Part of a small language model's weights: RMSNorm after residual sums in early layers and before blocks in later ones, a variant of Muon for these matrices.
Each number is 500 + 40 x the weight over its row's rms, rounded and kept within 0 to 999. Layers, rows and columns count from 0. Numbers have three digits each. The size before them is the row's rms in percent of the matrix's.

# layer 12 MLP down, 512x2048, rms 0.0138, rows 350-371, columns 1280-1407
097:504495480542466511501483502532526487505486444390542472514545541480466559484468536417532445532537523487549517525536534483512481529468453450545497516518479527495507598534471551547586551496474480517511473450514452516487472479516495444501463458441420534488533583506491522493518517462532524542470499545506579485627493444413516490490494517542515508402468485522434504545515449497482493472436
097:457455476496505500507490520533420464546454540556454519525491518488522481541464522510510527488496470525463501492507527512471524643400487461499472521516473513387463509526448526495508469529456538584497480504502501549466533518495468500480523523521549518469530510536517481461497462513484551522465513547498502491555510468513537574587494545470542536598492482414519564479483532513442461482488
101:544523430503567486430585529466471498594447479578477426443566477456565481454531509491473446473462446488526599461485577569523524542554458504428606445516505536552512482485423526518544525501466535551479430481514488535488537537450559509518486488537504496547457433526441511461544523534529411469535470413487460406459460560419498450532479514500507498490551410476489465488476438509522664491517
102:591530430508514478495540555502424495471499520492531484497493557554464460493635521480476538560492507573538496502488517497561513508502514522528508457435495427470506519466422428572516487545554501447548469467489491562574414468509547559480477495512455490503496515463509447504487570475473497450518497523505509551548533524445535480471575462532424501479513506443537570462490438505497440495458
097:485544528523469468450476536523559572559511524545558479508512487554461568524486442498475552541459483453522516454511440521571568541523519496582487507517456538471551537502465589501550523445466473548523545524516517558465491536457539583482539505439447596471479439477450503522512484490505546509504482508524464474457493496439510484479434523470521518430542567494575469432482475541468536540458
101:406476535529513509508570494485458522535565541541450544493523508527502511508479558508474497580473483429542474509480481498443471527493455481522545492520568450524520426578539510426475556462518462498567487607522553461486543514523531510445507484461472531510462525499495544469484570496467494509462518534549484416521503454491471516542500506466493524563519530485564526497556542520475513494436
101:434530508520559529453495469526416569520395531497504516559411538517517485511539491513473512542481497429496598430532576550467555435460479469483421532574566498510550576455498448422500490457514478588486527497491499575456400380576507461507504483494535484467378533455502398557475494519541489472515531501515461541537495466467462467519488534459496460562562506522497489493401500451498560445480
104:469556502521550492465448487491554545547481507471528530581546543439497501535459561455417450580476516521453505530493537573535505540479472463520502503416480434452462502533427503488513509505507519536470484501515549508517490485545555501523475497518497516549518529505495467464586479488445516537495463507552507487494461484423538490500559505588447484499615507474548559525467517456521590551458
102:497579496511465494608501491505442464557455415460495592482452492485436538529475505537502477463389446436527539540494551507448522539513551518486506529479494437431468504512435516514524559573438544404504475478520556495505531479499497491523475458554469488497546530499463503506446442542569498357483499491511475545507509536494510505550494502459548491531523469498473576484507493535498543487556
102:569520534457572533538585460460503499491473595518450495514483596517477531540440469416481491475510564576475485440486505542423503568494481553475538477487491475455529491516504514507447480492455535476519494525513529478449451491478521475584527514549516521499521509549472496496409522483528491486497440502467502520463480441455490477466484492532390523455494480434525505494500543441428520494473
097:537449509538479504562534503523541540502451509525534485562503544504468473499526479539440477501434494537452554423544448515532519540511511514518537465516467481576437505439504437535518379507523508493472494471520484461494521526480542461494536533502500502547561452511503533549518508505514426464481488491506464521547559496468516478489455506509457499459474467501580504446496512477526598480395
102:606377494461512557440564525494478436540506578512466526548450526458547517497466502597477551468544518484531488561418478489562528551467491457415568546453452557472521497480487468534544569502497485508479512492486535368413575545498482533488600492600508443486512552527505458612391460495461477501514569484474504501526404496529582517475472433538526523542580515525440556412423514497510430513511
101:515494481514558519477490584436473502564447572483510494539502581475539468415505523474496486513570532469511538464494521493413517502473537528521466514465467538519525425524518471431579475518424559577537578572507522514499607537490494533548545456522536518479431469519527543452539524531508468483497551512530471551406489544501529445461488512499429505551460470500485551539462519524463519489547
099:473461471505459463556379468510550518478524480502554471561567545534537508532498461502497543523524533334524497506464494515487529516489434459498480518559480525535568497512507515441506493501525526489508447529493470535505527477524489454463488524441544417354497459509516505510471485509525547522541523605526456533453498506515494491502550463479560460450494518512542523520473534514495509483449
102:559548533495511495496507431487495522584499477513442442509531574507466458593519510503512431515502500391480406537519465428495476480580439580460436501443532486525517490488446456562558461486552483532637516475493506470531501433547492508498491519479475461447531458488535492513498544453504434492505528559470520509461542471511540520513500519474501529443509538489535471481493543485533439484473
100:497505501469520468506506526456510547509498499503480440508465464444514505555431491438463500607558488527466462479455542420482424522537442529490589483486455471451459529480536470485523471525546491461497474465521558435515476476503530478478471525520491532486578503469507398503471506501485536468546500549529539488453449583500493483495496436575500504534467469462505558457494597540554504553490
101:521524470510526531480503518453483521559480503550476450530518469508470493525573514484495448478515569518530545524474466494548527507545542493524622540525480527484479518479467463504487489456494531517498488505563563504510482476539521476488576548564493457489491471497485465538500542504529565520458464521476561556476514516518491499484473501487530551458511501528457436483529505513483490491495
102:499502489579442516538477551489446491501561578492507520482506524542482468471465509507485395502446496482528515533548430528518475543467503491478554457504505464468549578472529484492409507478481530540491545479471498453528485515527404507480474491444520559573591540438505481478466505463505521473452496612446533505478485483476464595470504499531534473522585567491481467562493541536529492526488
099:484496494478510550532564525503482488543527426544472530367527504516447526504502490438508397552421463557530534461526480503470577485503489485525514553505500633518536365529516440474533483501489437551402538473488553461526522441427535532515556483486532436501514510454490470500586549588480574534527514443474548484559518478528507464443453487545530454514546486503553489490508462507458517464542
101:541460504495501439496499497481494603486555503573446530514460510512497587512479455544552538515451487472526456453487413510500533436497526491486518512510587480479511450554501581461556495504525493481444523471448490609569535420538490462538520507505486440562532540501530490548452572470513520452513474505483476479503483563480497464540610485515473500524473513452418524557502570466542442492501
100:463540545478482539380434535501518528480529559454424485472424487550499499492486480552451540421541446486511484517513486504440529512472516486451552467576529515539546609477457515482480592504486587571454512462494418470518457526537449474512579537526521500525548439526547441529532477512472538496520524453531473559464521456600548509468467472504446531509520523479542502473453517500501468518480
100:565500468530497471537523532458548522525552414452485527493483541439480506554448454515540480489523500495523488471444409433443584510503506483533433437539448538446447546521518514508471504525374458420536506533510468571448520488438461557461572563533439436523527500508480469566510438446622499463510412571547484554494503529476548460548554529457445528511544510524534530544419485514440477540524